Weights of a small GPT-style language model, trained from scratch on English Wikipedia: vocabulary 4096, 6.43M parameters.
Each number is 50 + 12 x the weight over the matrix's rms, rounded and kept within 0 to 99. Layers, rows and columns count from 0.

# up: layer 5 MLP up, 896x224, rms 0.11, rows 18-77, columns 168-223
# down: layer 5 MLP down (transposed), 896x224, rms 0.102, rows 18-77, columns 168-223
up18:58 58 58 63 43 54 56 46 45 71 45 51 58 52 51 42 73 31 59 50 40 52 46 50 48 60 41 50 58 21 57 63 51 39 50 56 50 63 46 62 30 32 67 55 45 51 40 61 52 40 29 50 52 58 57 57
down18:68 37 48 52 52 53 43 53 63 41 46 73 51 58 49 38 43 54 54 23 62 35 53 62 38 51 55 34 67 46 59 38 47 65 48 51 55 42 35 46 50 50 57 56 48 38 60 44 42 60 52 82 47 43 50 36
up19:76 50 47 43 58 31 57 60 56 54 78 49 53 53 64 63 65 49 66 55 77 49 44 19 53 78 51 64 77 24 57 64 40 57 65 74 46 63 34 50 22 54 40 22 72 53 65 64 56 51 48 36 47 70 50 58
down19:50 76 41 29 32 57 59 49 62 18 42 72 43 24 66 69 34 40 62 44 60 74 47 40 53 45 48 43 56 54 49 59 54 66 43 47 61 72 60 57 37 40 56 64 22 36 56 47 44 32 41 49 34 54 58 54
up20:86 41 38 76 25 69 67 46 40 69 46 43 56 30 73 29 60 39 48 46 42 90 37 52 41 49 40 57 70 28 62 49 57 51 65 66 37 72 53 42 44 51 54 61 61 46 34 60 68 56 60 58 61 68 50 44
down20:55 54 55 38 58 58 32 44 68 42 62 54 55 60 79 45 58 50 33 37 55 80 57 59 53 44 58 61 56 33 29 26 42 74 51 64 24 38 49 61 56 51 60 45 33 30 36 61 61 44 48 74 31 58 55 34
up21:41 51 53 66 42 44 35 47 62 59 58 35 38 55 44 43 55 43 47 40 62 67 63 58 62 40 28 41 58 55 36 32 49 50 53 60 53 55 39 50 51 47 53 53 39 48 43 54 48 38 49 35 65 36 45 43
down21:37 48 46 44 65 63 53 57 47 49 72 40 49 58 59 46 44 57 51 31 60 34 49 56 43 46 61 57 47 68 58 32 46 43 64 46 53 50 33 70 50 59 32 27 58 38 67 57 41 47 57 48 51 56 33 45
up22:73 45 59 66 45 68 44 61 55 46 29 51 47 30 39 34 34 37 51 65 72 45 61 14 58 55 68 49 50 48 65 66 36 50 66 40 41 33 59 69 45 41 48 80 66 49 67 72 51 57 43 37 68 51 48 58
down22:63 42 38 57 43 35 52 29 47 56 67 61 54 48 47 61 68 49 37 53 61 41 46 60 36 49 36 48 49 75 29 57 53 62 30 47 34 40 71 44 60 11 43 53 43 37 33 51 50 44 53 45 50 73 58 42
up23:43 44 71 39 49 53 48 52 54 50 49 41 39 49 49 34 43 75 67 66 48 46 59 26 42 33 52 57 56 46 67 62 62 51 57 37 55 68 42 45 37 53 57 46 42 58 34 64 55 51 25 28 57 66 53 51
down23:37 69 43 41 30 71 46 63 66 52 59 52 70 32 40 56 61 29 56 54 54 48 35 39 74 51 34 73 53 44 59 60 54 37 50 34 56 49 55 60 57 63 48 66 39 48 69 57 25 49 42 63 49 64 54 39
up24:64 64 56 61 60 47 46 67 51 61 31 57 53 49 38 47 50 53 55 56 46 38 45 63 61 41 50 26 49 59 69 57 41 58 43 37 64 48 41 58 52 66 53 73 68 54 64 52 48 42 36 34 50 29 41 43
down24:67 33 34 46 30 70 54 50 45 49 67 67 63 60 69 74 58 43 51 23 55 44 36 54 48 57 42 25 45 35 43 62 68 62 35 59 68 52 47 47 56 38 48 45 42 43 32 50 49 46 51 56 42 51 59 50
up25:57 53 43 44 52 36 60 63 57 39 41 64 48 53 39 42 38 43 44 61 47 61 41 60 55 42 46 33 44 56 55 54 52 48 54 55 38 53 46 51 38 33 60 58 45 50 58 49 46 55 39 53 33 42 54 58
down25:43 59 42 48 53 55 54 32 47 63 58 32 54 39 69 61 36 39 30 39 62 36 55 49 51 55 41 38 59 53 55 56 58 73 45 57 35 41 55 45 58 54 47 58 51 42 50 35 41 45 51 57 42 55 35 56
up26:50 58 64 46 42 55 48 49 50 58 50 62 55 48 63 55 51 46 49 56 41 48 59 62 50 57 53 54 47 55 44 46 68 55 32 55 47 55 47 46 41 37 78 42 36 54 64 58 61 43 46 49 62 47 48 35
down26:40 40 68 56 53 50 47 50 39 25 48 54 46 48 41 38 28 63 45 51 46 52 67 49 45 48 53 46 36 32 45 51 47 52 60 43 54 56 51 61 51 59 42 56 46 39 45 43 45 34 33 61 53 53 34 59
up27:36 53 81 36 71 37 52 40 63 38 46 37 52 53 65 49 56 67 52 42 62 36 37 43 44 55 45 36 45 48 80 26 26 24 52 47 44 63 83 65 59 62 24 56 41 53 42 43 50 66 51 46 32 56 37 54
down27:48 65 59 51 58 79 44 38 57 53 46 45 44 64 70 49 51 51 55 37 28 35 69 46 68 42 42 40 54 41 31 46 63 43 44 59 34 61 41 39 63 40 41 65 66 57 31 62 43 44 34 64 38 29 42 57
up28:63 43 43 63 73 44 43 40 57 61 50 57 34 54 48 50 59 44 43 58 65 81 58 61 61 48 60 34 63 29 55 24 59 60 66 55 76 53 62 57 37 64 36 39 55 66 38 40 58 24 40 41 65 47 56 58
down28:52 36 45 45 55 60 33 50 64 52 57 70 40 21 60 54 49 67 30 47 71 25 63 46 52 63 43 04 42 42 39 58 42 33 47 41 57 35 43 64 62 46 58 42 38 54 44 61 52 35 55 66 57 47 63 44
up29:64 52 60 44 44 54 84 65 52 74 64 40 40 44 58 50 34 48 61 75 54 56 59 51 55 50 58 60 69 35 69 50 58 49 56 23 74 58 55 37 31 41 28 39 46 47 38 59 65 66 66 33 51 48 49 45
down29:48 78 45 38 50 56 42 40 35 50 62 50 48 29 42 28 60 60 61 59 40 69 49 50 32 50 43 62 61 78 63 46 36 39 35 47 51 54 67 45 43 46 49 37 62 51 65 43 39 58 62 49 58 67 62 49
up30:43 54 45 63 29 30 63 52 42 47 51 34 38 42 63 39 56 69 48 48 52 62 42 23 56 71 34 43 70 48 51 47 71 45 62 35 57 72 46 55 54 55 72 38 45 45 53 32 64 46 60 48 60 50 30 49
down30:29 50 59 48 69 41 62 27 54 70 42 57 47 39 44 63 56 43 34 46 68 60 69 53 62 63 65 69 52 53 51 43 38 80 60 51 52 40 63 42 52 50 55 46 51 34 72 25 23 55 30 59 55 58 45 52
up31:50 54 63 52 45 50 52 38 52 59 29 40 39 48 63 55 56 31 65 35 38 54 53 46 53 47 30 53 68 50 45 53 37 39 57 77 25 29 46 54 54 53 39 56 38 60 57 53 75 49 35 55 41 59 50 34
down31:46 54 55 54 50 51 53 20 34 37 58 74 52 42 29 26 39 49 48 36 51 47 59 54 66 34 63 42 32 46 60 55 71 70 47 44 57 60 41 48 31 42 44 81 63 51 62 52 48 34 57 52 53 55 56 38
up32:38 64 48 53 73 57 51 46 61 56 53 52 57 49 62 65 52 59 44 62 53 31 65 37 37 46 46 46 36 59 70 73 48 61 45 56 20 29 56 46 47 54 52 38 52 61 44 54 63 64 52 43 58 40 45 56
down32:40 64 77 63 54 50 54 46 53 38 61 52 41 60 43 58 33 56 46 43 61 64 57 90 46 54 72 47 72 63 43 37 46 49 51 51 53 55 54 45 53 56 50 65 74 54 56 54 43 61 54 63 51 48 45 50
up33:56 47 50 55 53 58 57 31 55 45 81 47 52 48 60 58 54 21 46 69 53 46 37 44 64 80 42 43 51 37 58 54 34 65 29 43 29 45 61 44 45 49 66 42 51 51 41 41 42 60 66 32 51 61 48 52
down33:54 43 41 37 75 27 21 57 73 25 48 42 47 42 56 44 43 40 56 47 44 37 62 66 86 64 31 62 38 28 40 52 36 62 48 49 45 68 44 55 69 56 57 68 58 31 26 50 51 40 49 67 51 37 60 38
up34:58 26 56 50 70 59 47 48 35 43 67 73 47 40 67 56 69 35 40 43 61 53 45 52 64 52 44 46 58 38 65 71 28 66 50 45 58 44 45 57 58 47 57 46 50 58 37 75 66 59 45 47 26 53 35 46
down34:66 38 37 59 38 55 38 54 39 28 40 44 61 45 31 36 54 59 48 61 83 50 34 55 67 36 42 54 36 75 47 69 58 45 61 63 67 49 41 43 39 56 47 55 42 61 44 56 63 47 18 60 42 39 40 80
up35:31 65 51 47 60 46 33 35 59 26 61 57 46 44 78 25 41 56 42 70 66 67 59 39 43 58 46 53 52 46 55 31 51 48 39 34 65 68 33 54 40 57 51 60 25 51 50 59 55 74 58 55 37 71 31 58
down35:53 68 62 52 74 61 59 49 50 67 56 60 53 57 61 59 53 70 35 56 51 53 32 39 44 46 78 54 36 41 37 37 34 50 47 42 47 49 59 55 55 72 40 25 65 35 29 56 56 60 45 46 38 52 43 44
up36:30 46 42 40 64 77 74 54 46 44 45 48 40 42 54 38 63 75 48 71 62 64 55 59 59 57 39 38 44 61 59 38 60 61 56 58 47 70 61 56 58 35 90 35 48 56 29 47 52 71 45 55 52 51 31 71
down36:52 54 68 40 34 59 43 38 52 53 36 35 40 49 50 57 54 42 45 62 25 42 63 47 43 47 49 58 49 40 69 41 29 37 55 62 36 59 45 22 37 34 50 52 29 55 54 33 25 49 50 52 48 34 56 60
up37:49 71 50 17 34 57 40 50 52 69 42 51 44 66 67 41 71 53 48 76 68 33 35 75 35 59 59 54 39 50 34 50 46 51 56 43 60 46 71 60 56 47 74 50 56 55 50 52 53 55 39 09 47 76 42 52
down37:64 48 51 51 52 54 54 39 75 46 76 53 56 45 52 49 41 65 51 55 47 51 45 30 47 47 49 59 44 48 58 56 56 35 46 54 43 53 32 36 52 71 47 43 41 46 62 57 63 42 41 72 37 45 49 51
up38:64 34 68 31 48 59 32 77 50 44 66 50 39 32 43 33 68 36 29 59 54 73 50 51 37 59 29 63 80 47 40 33 62 46 50 51 66 31 41 67 37 70 45 80 50 47 41 40 54 35 46 32 41 43 61 40
down38:52 43 49 49 49 56 54 60 45 53 60 43 48 51 51 43 49 49 47 49 52 52 47 55 50 52 38 52 55 51 45 51 55 46 48 56 58 49 47 61 51 46 53 51 50 49 45 63 39 57 69 42 42 53 99 47
up39:54 10 44 47 51 75 49 62 53 43 78 41 46 20 63 12 84 26 28 48 57 51 34 58 35 52 38 59 41 55 62 32 49 51 59 47 56 56 67 45 46 78 43 40 56 34 37 68 42 66 45 46 58 44 30 34
down39:44 05 41 37 47 52 45 39 39 69 40 37 50 57 60 53 45 41 55 67 26 79 67 51 65 52 24 67 50 46 43 38 37 86 45 22 52 45 30 63 32 38 46 65 45 55 58 52 51 44 63 73 43 58 39 55
up40:66 35 61 50 74 39 33 49 55 68 37 58 48 49 48 41 50 43 46 61 64 39 49 53 47 59 31 57 57 46 61 69 24 30 61 46 50 54 29 68 48 56 47 36 39 61 67 44 60 41 59 34 58 25 49 27
down40:43 47 66 44 62 50 42 30 41 43 52 35 48 51 47 25 42 46 45 50 49 41 47 70 56 48 41 47 44 62 69 50 46 51 54 59 44 41 49 40 54 67 38 50 70 62 44 58 53 58 44 67 56 29 58 43
up41:54 57 44 67 80 62 32 42 50 64 38 37 51 41 54 40 66 45 45 57 57 60 47 33 49 66 46 27 58 50 44 44 72 71 56 72 61 52 32 47 52 47 52 42 47 78 47 42 53 58 49 57 64 51 34 47
down41:63 52 63 42 65 52 38 46 52 47 65 52 48 08 49 51 22 51 52 63 58 26 44 41 69 29 23 57 35 45 46 66 52 49 39 41 46 40 37 51 37 33 34 41 21 76 51 44 62 50 40 40 56 51 72 55
up42:76 39 56 40 43 39 44 32 47 53 30 22 43 49 51 50 61 44 65 54 66 68 60 33 54 59 43 57 50 48 65 43 25 41 45 60 61 39 52 66 30 56 52 76 42 34 43 57 46 30 59 56 53 58 55 61
down42:51 43 57 47 54 46 54 61 46 41 52 59 50 54 57 34 41 38 38 57 63 48 53 26 82 48 62 50 34 25 64 40 48 51 40 29 42 45 30 45 50 62 70 34 55 63 59 59 65 43 54 62 62 47 41 56
up43:36 45 71 43 72 38 43 56 49 76 53 65 12 17 28 54 61 63 50 56 75 49 26 45 55 16 32 34 56 54 60 61 69 49 38 70 34 36 38 54 33 48 23 49 33 52 43 49 72 65 60 48 59 42 48 50
down43:44 42 53 48 40 60 62 42 75 33 69 69 60 41 47 52 43 55 64 68 40 53 67 61 36 67 28 55 59 64 42 50 69 51 36 59 42 47 59 27 63 37 56 38 68 36 39 52 40 44 46 55 47 56 53 35
up44:28 49 61 34 50 58 41 49 62 44 77 28 53 41 24 52 31 37 50 51 60 66 56 27 55 37 64 50 31 64 73 41 50 44 56 53 48 68 63 54 51 47 24 57 59 68 42 47 60 63 66 70 53 47 41 61
down44:55 63 42 55 46 49 30 31 37 31 44 29 29 58 71 37 57 43 61 66 48 69 37 45 32 45 53 55 48 58 61 66 52 46 48 49 81 31 50 64 54 51 56 52 58 57 60 56 68 47 48 46 38 35 51 39
up45:47 46 43 59 65 51 52 60 48 72 54 57 54 38 45 49 50 62 66 53 42 45 42 51 47 49 51 49 51 50 43 55 66 45 40 35 64 53 65 41 55 62 52 60 47 58 35 66 48 64 38 55 54 43 39 49
down45:36 62 45 47 48 46 61 42 58 51 42 39 42 42 62 40 46 52 39 58 43 50 61 70 45 51 46 55 50 51 67 39 46 57 52 58 49 50 50 47 40 52 56 36 57 38 63 46 72 61 44 69 49 39 29 51
up46:54 78 49 69 45 64 46 48 54 47 66 53 47 43 46 62 30 48 41 55 58 72 38 47 36 48 56 45 50 45 52 55 45 55 58 45 60 61 46 46 51 45 54 50 49 34 58 54 39 63 57 39 52 32 46 41
down46:43 53 53 40 48 56 50 54 52 72 44 52 44 38 40 51 60 65 31 52 53 41 78 46 67 27 59 59 60 54 65 45 45 61 36 46 42 38 46 49 58 57 52 50 61 44 64 56 54 52 63 33 45 43 23 76
up47:45 55 52 59 39 46 33 31 56 59 42 81 41 29 58 32 43 49 52 65 51 37 53 43 51 94 75 39 28 44 22 28 63 47 53 49 37 54 40 47 57 45 75 34 61 54 40 58 49 33 43 57 43 75 45 41
down47:58 59 53 44 44 40 48 53 45 48 27 48 46 63 28 47 41 67 41 41 55 40 63 43 57 32 60 33 73 49 45 76 53 52 49 33 59 33 47 71 35 58 37 54 45 57 43 62 59 41 60 16 61 47 38 64
up48:52 56 72 47 42 61 52 50 54 59 65 52 48 36 30 39 59 45 64 35 47 64 77 40 45 62 49 70 44 59 46 22 72 69 54 35 46 49 65 35 42 54 43 55 44 41 47 40 61 47 42 60 35 61 53 30
down48:59 57 30 53 54 48 53 50 45 39 61 38 40 58 23 23 37 32 62 53 25 60 53 54 59 55 51 50 54 59 43 79 36 55 30 50 32 51 54 61 52 63 59 58 59 49 50 51 39 61 42 55 64 60 34 41
up49:41 42 55 56 52 59 32 52 57 63 31 37 46 46 56 41 37 54 41 47 69 52 60 51 64 32 51 52 44 07 43 48 39 51 45 30 58 39 43 36 16 44 56 50 74 55 59 52 66 54 58 23 63 64 22 40
down49:68 50 26 43 57 54 48 36 54 52 56 48 54 34 32 48 58 58 38 54 46 54 48 48 24 34 24 48 47 52 53 49 53 60 54 29 59 49 60 38 45 56 64 55 60 48 65 43 66 60 57 64 34 46 34 42
up50:49 40 49 64 50 40 56 52 66 42 58 55 42 41 53 49 60 51 59 47 51 38 55 38 49 40 42 58 46 48 46 52 51 50 39 55 43 52 61 52 52 47 43 54 60 62 53 43 53 56 46 50 62 47 43 44
down50:53 62 60 42 59 35 54 46 46 51 26 54 47 49 43 39 45 52 54 44 50 45 56 43 48 39 41 56 50 47 48 51 41 51 58 46 63 35 49 34 36 52 63 57 51 44 53 51 58 46 50 41 55 44 47 64
up51:32 56 54 49 72 79 29 37 60 57 51 57 21 30 36 31 48 39 33 27 59 47 45 53 69 43 51 57 35 34 49 26 46 45 44 22 93 69 59 68 31 79 49 55 68 39 51 62 61 47 60 45 56 57 56 48
down51:15 46 33 35 58 52 80 41 49 49 46 57 66 34 42 64 47 57 53 47 25 67 65 61 35 54 79 71 71 78 33 58 41 60 42 33 56 54 77 44 72 60 56 41 61 47 40 42 49 61 57 35 57 44 52 62
up52:57 47 52 61 68 40 24 30 76 52 34 44 71 44 41 25 44 49 61 57 55 44 47 43 32 63 25 62 35 24 46 49 38 62 65 44 25 48 49 59 40 59 45 43 72 42 49 79 61 37 56 43 39 41 49 54
down52:52 30 35 58 38 59 40 37 58 56 60 61 67 70 44 56 41 64 48 79 51 32 56 76 35 83 46 49 68 57 24 46 52 54 54 70 45 49 71 59 64 52 16 45 66 37 53 46 54 40 59 63 44 59 41 56
up53:49 57 48 47 48 46 47 52 51 43 35 49 33 52 57 40 55 49 36 63 46 50 39 52 44 58 47 59 70 45 54 58 37 51 43 38 59 44 51 61 35 63 53 45 66 56 47 59 45 49 45 53 49 47 50 50
down53:59 71 59 66 58 48 53 68 47 58 59 55 55 64 63 66 45 53 51 58 46 52 52 75 44 47 49 69 53 79 57 48 53 49 51 57 56 58 35 45 58 46 52 43 50 40 67 57 50 54 54 47 56 43 53 43
up54:42 67 51 52 61 41 40 52 50 46 50 56 52 04 57 57 53 71 40 52 51 36 36 44 59 49 33 53 46 44 33 50 40 41 56 59 68 41 62 46 29 30 60 48 48 53 47 43 50 36 62 56 43 37 36 47
down54:65 30 56 45 45 56 45 42 45 44 57 38 71 35 82 34 52 45 38 50 47 59 64 65 32 60 79 67 32 49 21 43 47 65 46 48 23 59 53 33 58 66 49 40 48 66 64 72 51 50 41 45 54 48 27 43
up55:40 76 49 49 46 37 71 62 48 61 41 42 31 32 38 25 48 47 21 56 47 46 61 51 54 66 50 59 51 55 52 58 39 42 57 48 59 66 49 71 48 44 42 40 46 42 67 57 57 61 51 40 62 45 40 29
down55:41 66 23 52 44 29 52 45 61 45 43 44 50 30 51 55 65 61 50 47 19 45 58 69 39 48 47 35 54 58 48 47 43 44 59 56 50 65 51 49 56 44 37 58 47 35 53 43 42 58 49 68 38 41 51 45
up56:40 48 56 51 70 42 38 69 36 66 62 43 48 38 47 50 45 54 40 59 66 44 40 58 60 60 41 47 56 45 37 51 51 82 57 49 68 49 47 63 17 37 53 36 57 48 56 78 52 63 47 57 40 40 49 46
down56:37 39 46 37 46 47 50 56 52 67 43 54 48 54 73 46 45 49 69 54 70 60 52 49 56 25 71 49 45 45 66 58 58 45 45 51 35 51 31 59 36 58 37 57 39 50 47 45 45 50 38 45 38 41 37 53
up57:40 33 48 67 59 59 53 38 64 34 42 37 41 39 44 34 27 46 58 63 39 60 33 36 46 60 40 56 51 59 47 57 43 53 63 43 63 50 68 45 57 57 52 40 59 62 55 52 51 50 54 60 59 45 52 64
down57:60 51 54 35 52 64 41 55 70 58 58 59 47 48 49 32 41 60 46 44 35 56 42 67 27 57 27 55 49 24 54 44 70 44 62 58 43 34 53 41 47 49 40 39 53 39 66 39 42 59 55 38 36 43 48 50
up58:25 38 60 36 63 61 45 41 39 62 58 57 68 31 39 34 64 36 39 50 36 56 73 48 62 34 54 58 60 38 41 15 43 47 32 40 63 33 77 56 45 59 38 61 65 71 32 47 73 36 51 55 64 56 45 29
down58:78 75 25 71 50 66 53 38 67 39 51 37 47 52 51 45 62 48 14 59 54 50 72 12 51 52 31 58 40 61 72 47 50 44 55 63 42 63 54 63 54 35 54 54 54 47 42 50 48 56 23 50 40 33 44 61
up59:63 47 71 55 72 40 62 53 46 64 61 59 44 56 47 12 53 42 69 83 43 42 41 46 21 52 36 50 54 54 67 27 53 35 69 49 42 53 66 55 49 44 43 73 74 70 49 48 54 57 66 33 54 49 52 59
down59:52 48 45 48 62 54 42 36 49 52 69 60 57 49 58 43 57 65 53 55 64 38 64 69 66 65 59 43 33 64 60 51 56 60 44 27 59 64 61 56 49 43 60 61 43 54 68 66 65 63 50 28 56 42 67 36
up60:46 59 54 50 60 49 48 62 45 40 41 43 46 50 42 45 37 35 61 48 46 38 42 62 68 44 38 41 58 45 63 43 22 50 49 64 56 36 41 53 64 30 43 76 78 57 62 82 54 32 45 43 28 22 29 42
down60:52 42 53 18 76 56 52 47 53 47 70 43 46 61 52 42 66 54 51 37 34 62 86 45 46 48 37 73 55 66 62 37 62 48 57 58 48 53 59 51 67 45 50 30 50 44 65 50 57 29 48 40 30 44 58 52
up61:48 64 53 40 73 59 45 32 55 65 59 67 42 57 28 55 54 48 39 62 58 53 80 50 47 49 28 25 62 57 52 51 55 58 28 54 41 24 19 43 56 34 47 52 40 52 18 66 54 60 54 40 32 51 42 56
down61:18 54 44 54 45 42 59 64 52 75 34 53 42 56 40 47 63 63 36 51 50 35 54 45 49 23 43 62 43 56 38 68 52 52 37 49 56 52 69 47 61 47 46 48 46 54 59 59 57 48 44 14 48 43 64 47
up62:33 46 41 48 42 43 65 48 66 50 65 49 58 53 30 36 51 35 64 51 53 63 50 34 44 64 30 55 47 62 58 57 27 72 59 52 57 50 69 49 43 42 70 50 51 40 60 63 60 55 58 59 34 50 45 56
down62:64 22 49 59 35 43 63 51 36 44 15 39 52 74 38 78 40 60 26 67 51 59 50 36 54 52 65 44 32 65 61 50 74 46 57 45 56 61 47 47 45 68 43 49 39 55 73 71 69 36 62 44 31 38 64 33
up63:53 58 50 30 37 51 57 55 58 62 18 31 70 67 56 50 62 36 49 33 52 44 53 44 26 65 45 57 60 42 57 45 28 46 48 36 37 26 58 64 54 32 60 65 33 65 66 68 55 36 50 49 53 78 50 37
down63:28 39 65 35 74 53 56 54 35 52 48 33 50 18 63 42 27 52 43 59 51 34 45 59 41 61 38 56 83 64 59 74 51 61 42 59 51 50 41 38 54 49 59 61 61 47 44 43 60 23 70 63 50 58 64 44
up64:71 49 54 41 61 32 33 37 53 48 48 35 60 27 45 43 42 66 53 54 53 50 47 57 57 51 41 42 52 42 64 51 49 47 46 40 43 62 48 61 40 59 52 46 39 43 44 51 40 65 51 43 55 51 44 48
down64:49 46 53 56 65 41 74 45 34 60 52 58 47 54 59 45 54 64 57 55 35 60 62 38 53 62 46 45 64 46 70 38 46 66 58 50 54 57 34 31 55 69 43 61 50 52 46 55 67 38 59 48 65 40 25 48
up65:42 69 53 54 53 51 62 56 58 58 58 54 31 44 48 50 64 48 23 71 58 59 49 63 57 34 50 39 55 45 57 21 59 49 74 54 51 48 50 50 38 51 48 40 33 56 31 45 50 54 49 41 59 48 39 49
down65:61 24 57 49 46 32 52 60 58 47 70 44 31 32 60 67 61 45 80 59 44 52 28 72 67 59 73 45 44 47 40 61 53 43 35 39 34 55 31 48 57 48 49 60 45 67 36 50 35 55 51 54 63 50 66 35
up66:54 54 54 40 74 37 37 61 45 41 22 71 39 32 51 32 51 27 28 62 60 29 65 34 64 63 42 41 47 49 59 32 54 48 40 53 40 65 50 53 47 60 61 52 39 44 48 61 55 70 35 52 67 42 19 89
down66:45 58 51 44 52 45 31 51 44 45 61 36 55 27 75 42 45 54 54 44 70 29 45 47 61 46 38 69 38 56 32 42 37 37 54 55 46 73 35 45 63 23 68 59 53 95 58 31 33 43 37 54 35 33 44 57
up67:39 35 53 30 66 45 50 41 44 43 64 67 48 32 40 33 47 46 37 64 74 57 44 51 48 73 36 72 50 48 48 62 28 46 61 51 60 50 56 65 45 40 57 51 68 68 41 69 68 54 69 56 43 45 44 47
down67:44 54 43 52 54 57 62 34 49 32 30 45 44 47 32 67 42 46 41 48 56 66 39 49 34 20 47 63 51 74 61 50 59 76 52 57 40 54 52 44 55 53 60 35 34 53 48 52 61 54 49 60 40 52 29 67
up68:55 32 72 50 55 63 45 24 58 68 57 62 57 43 46 52 36 40 23 39 48 58 46 43 74 48 49 42 45 49 47 48 64 53 47 39 61 42 70 32 33 48 59 53 53 30 32 58 64 40 68 22 45 56 44 29
down68:41 36 50 55 33 48 31 67 52 41 61 44 59 34 71 54 69 48 85 58 18 38 59 48 23 58 68 59 63 16 45 68 33 44 57 22 52 56 37 42 55 20 71 43 40 37 32 31 42 43 50 59 52 56 72 46
up69:28 52 43 53 47 49 49 44 57 48 58 56 46 48 51 31 48 55 68 44 48 72 75 33 44 62 62 31 48 50 58 47 55 41 46 73 57 52 33 57 48 25 36 32 45 54 45 58 53 38 45 48 69 60 34 50
down69:48 39 64 51 38 54 28 36 53 41 30 36 38 83 44 42 47 35 43 57 45 38 26 66 55 45 46 58 39 39 55 60 37 55 34 38 44 52 37 32 31 47 55 61 32 51 78 46 25 42 35 46 42 64 28 56
up70:57 51 47 73 67 31 38 43 59 64 14 27 37 52 21 49 57 53 51 40 50 65 36 31 54 34 52 52 71 55 37 19 48 70 58 40 63 68 38 65 60 37 28 55 61 65 46 59 65 59 39 53 38 46 44 77
down70:57 11 45 64 31 50 39 55 59 33 43 44 54 52 64 56 54 43 47 44 69 71 38 57 47 59 41 38 50 66 64 65 41 52 51 37 43 62 58 62 48 53 39 42 25 58 48 53 55 53 53 53 56 39 54 51
up71:39 40 60 39 59 47 45 32 54 47 48 53 31 54 62 42 50 58 35 43 62 43 27 20 55 37 43 46 55 41 50 29 37 52 52 58 61 47 56 67 36 40 57 71 60 47 35 65 58 77 51 37 47 61 48 45
down71:67 57 58 61 43 54 57 53 64 53 14 68 38 67 49 27 45 46 48 51 60 61 50 75 57 43 45 59 36 65 57 65 56 59 54 36 36 45 47 72 50 54 51 66 52 36 64 59 45 64 63 61 58 33 57 61
up72:59 75 50 55 46 43 50 45 63 53 37 47 33 43 56 61 31 64 54 44 55 42 46 53 64 30 33 13 67 37 26 56 48 51 43 64 42 54 40 45 42 50 46 59 59 62 58 83 63 60 47 45 51 38 49 40
down72:39 59 50 64 54 50 43 65 58 53 57 45 58 34 40 57 45 39 39 64 69 47 69 48 67 57 56 43 36 56 65 66 42 40 62 56 63 43 45 53 51 51 22 46 59 35 59 37 51 32 56 53 52 46 57 74
up73:38 59 66 30 58 34 72 43 52 58 45 54 36 70 42 41 59 49 47 54 58 52 71 41 49 35 47 64 44 53 59 62 44 57 64 36 43 50 41 74 34 71 70 34 49 49 69 49 67 53 30 27 73 43 47 60
down73:55 58 43 67 61 56 49 59 47 62 47 46 67 48 46 36 73 57 50 39 36 37 60 35 61 66 49 50 34 52 64 55 34 35 63 55 43 69 58 29 42 52 49 41 61 43 44 60 50 69 62 39 52 58 48 54
up74:58 62 49 46 45 55 48 59 77 67 32 27 68 65 65 45 37 57 65 51 37 58 60 49 55 69 43 57 58 48 64 68 59 52 42 43 45 71 37 68 40 61 52 40 70 23 59 47 51 59 66 50 62 48 52 42
down74:49 58 55 41 47 31 68 54 62 57 17 66 38 36 58 40 44 56 42 52 50 40 49 24 76 30 49 44 56 38 50 43 77 57 54 66 62 47 25 54 29 72 50 28 37 52 45 55 70 33 55 14 65 35 55 47
up75:41 46 57 64 69 73 44 41 47 65 57 50 51 39 51 45 55 27 51 67 50 36 26 45 31 64 50 55 53 51 54 43 55 50 33 36 56 29 56 48 53 39 51 63 59 71 36 59 43 29 45 60 37 47 50 60
down75:54 44 58 41 47 47 44 46 54 47 32 35 61 40 59 35 42 57 49 53 60 56 51 70 62 46 75 61 63 43 54 43 51 53 30 60 71 61 25 65 47 51 60 43 60 55 66 52 42 50 36 54 48 45 44 52
up76:50 53 49 52 60 64 36 52 58 45 49 70 47 58 41 38 76 50 56 49 55 37 46 35 22 48 48 50 53 49 65 44 57 55 34 52 25 61 39 46 45 38 41 53 54 40 52 51 52 44 39 48 59 56 61 46
down76:57 71 33 61 79 38 40 49 54 68 73 41 59 68 82 60 48 48 23 63 71 48 35 37 41 72 41 59 72 65 56 47 67 49 48 58 49 61 66 35 57 48 57 59 77 34 58 49 62 50 44 38 41 69 46 46
up77:68 55 39 30 77 56 65 50 41 62 54 55 60 33 55 33 68 48 43 71 75 73 54 60 22 59 43 64 66 46 55 58 73 50 53 55 61 70 38 53 59 42 69 57 64 34 19 72 56 49 56 60 42 51 42 29
down77:48 61 45 45 42 34 58 62 79 54 35 34 53 64 44 66 52 39 41 36 73 26 63 50 60 61 69 59 48 49 52 38 58 54 69 57 44 30 51 59 37 31 56 57 58 30 55 44 33 67 37 45 58 43 52 53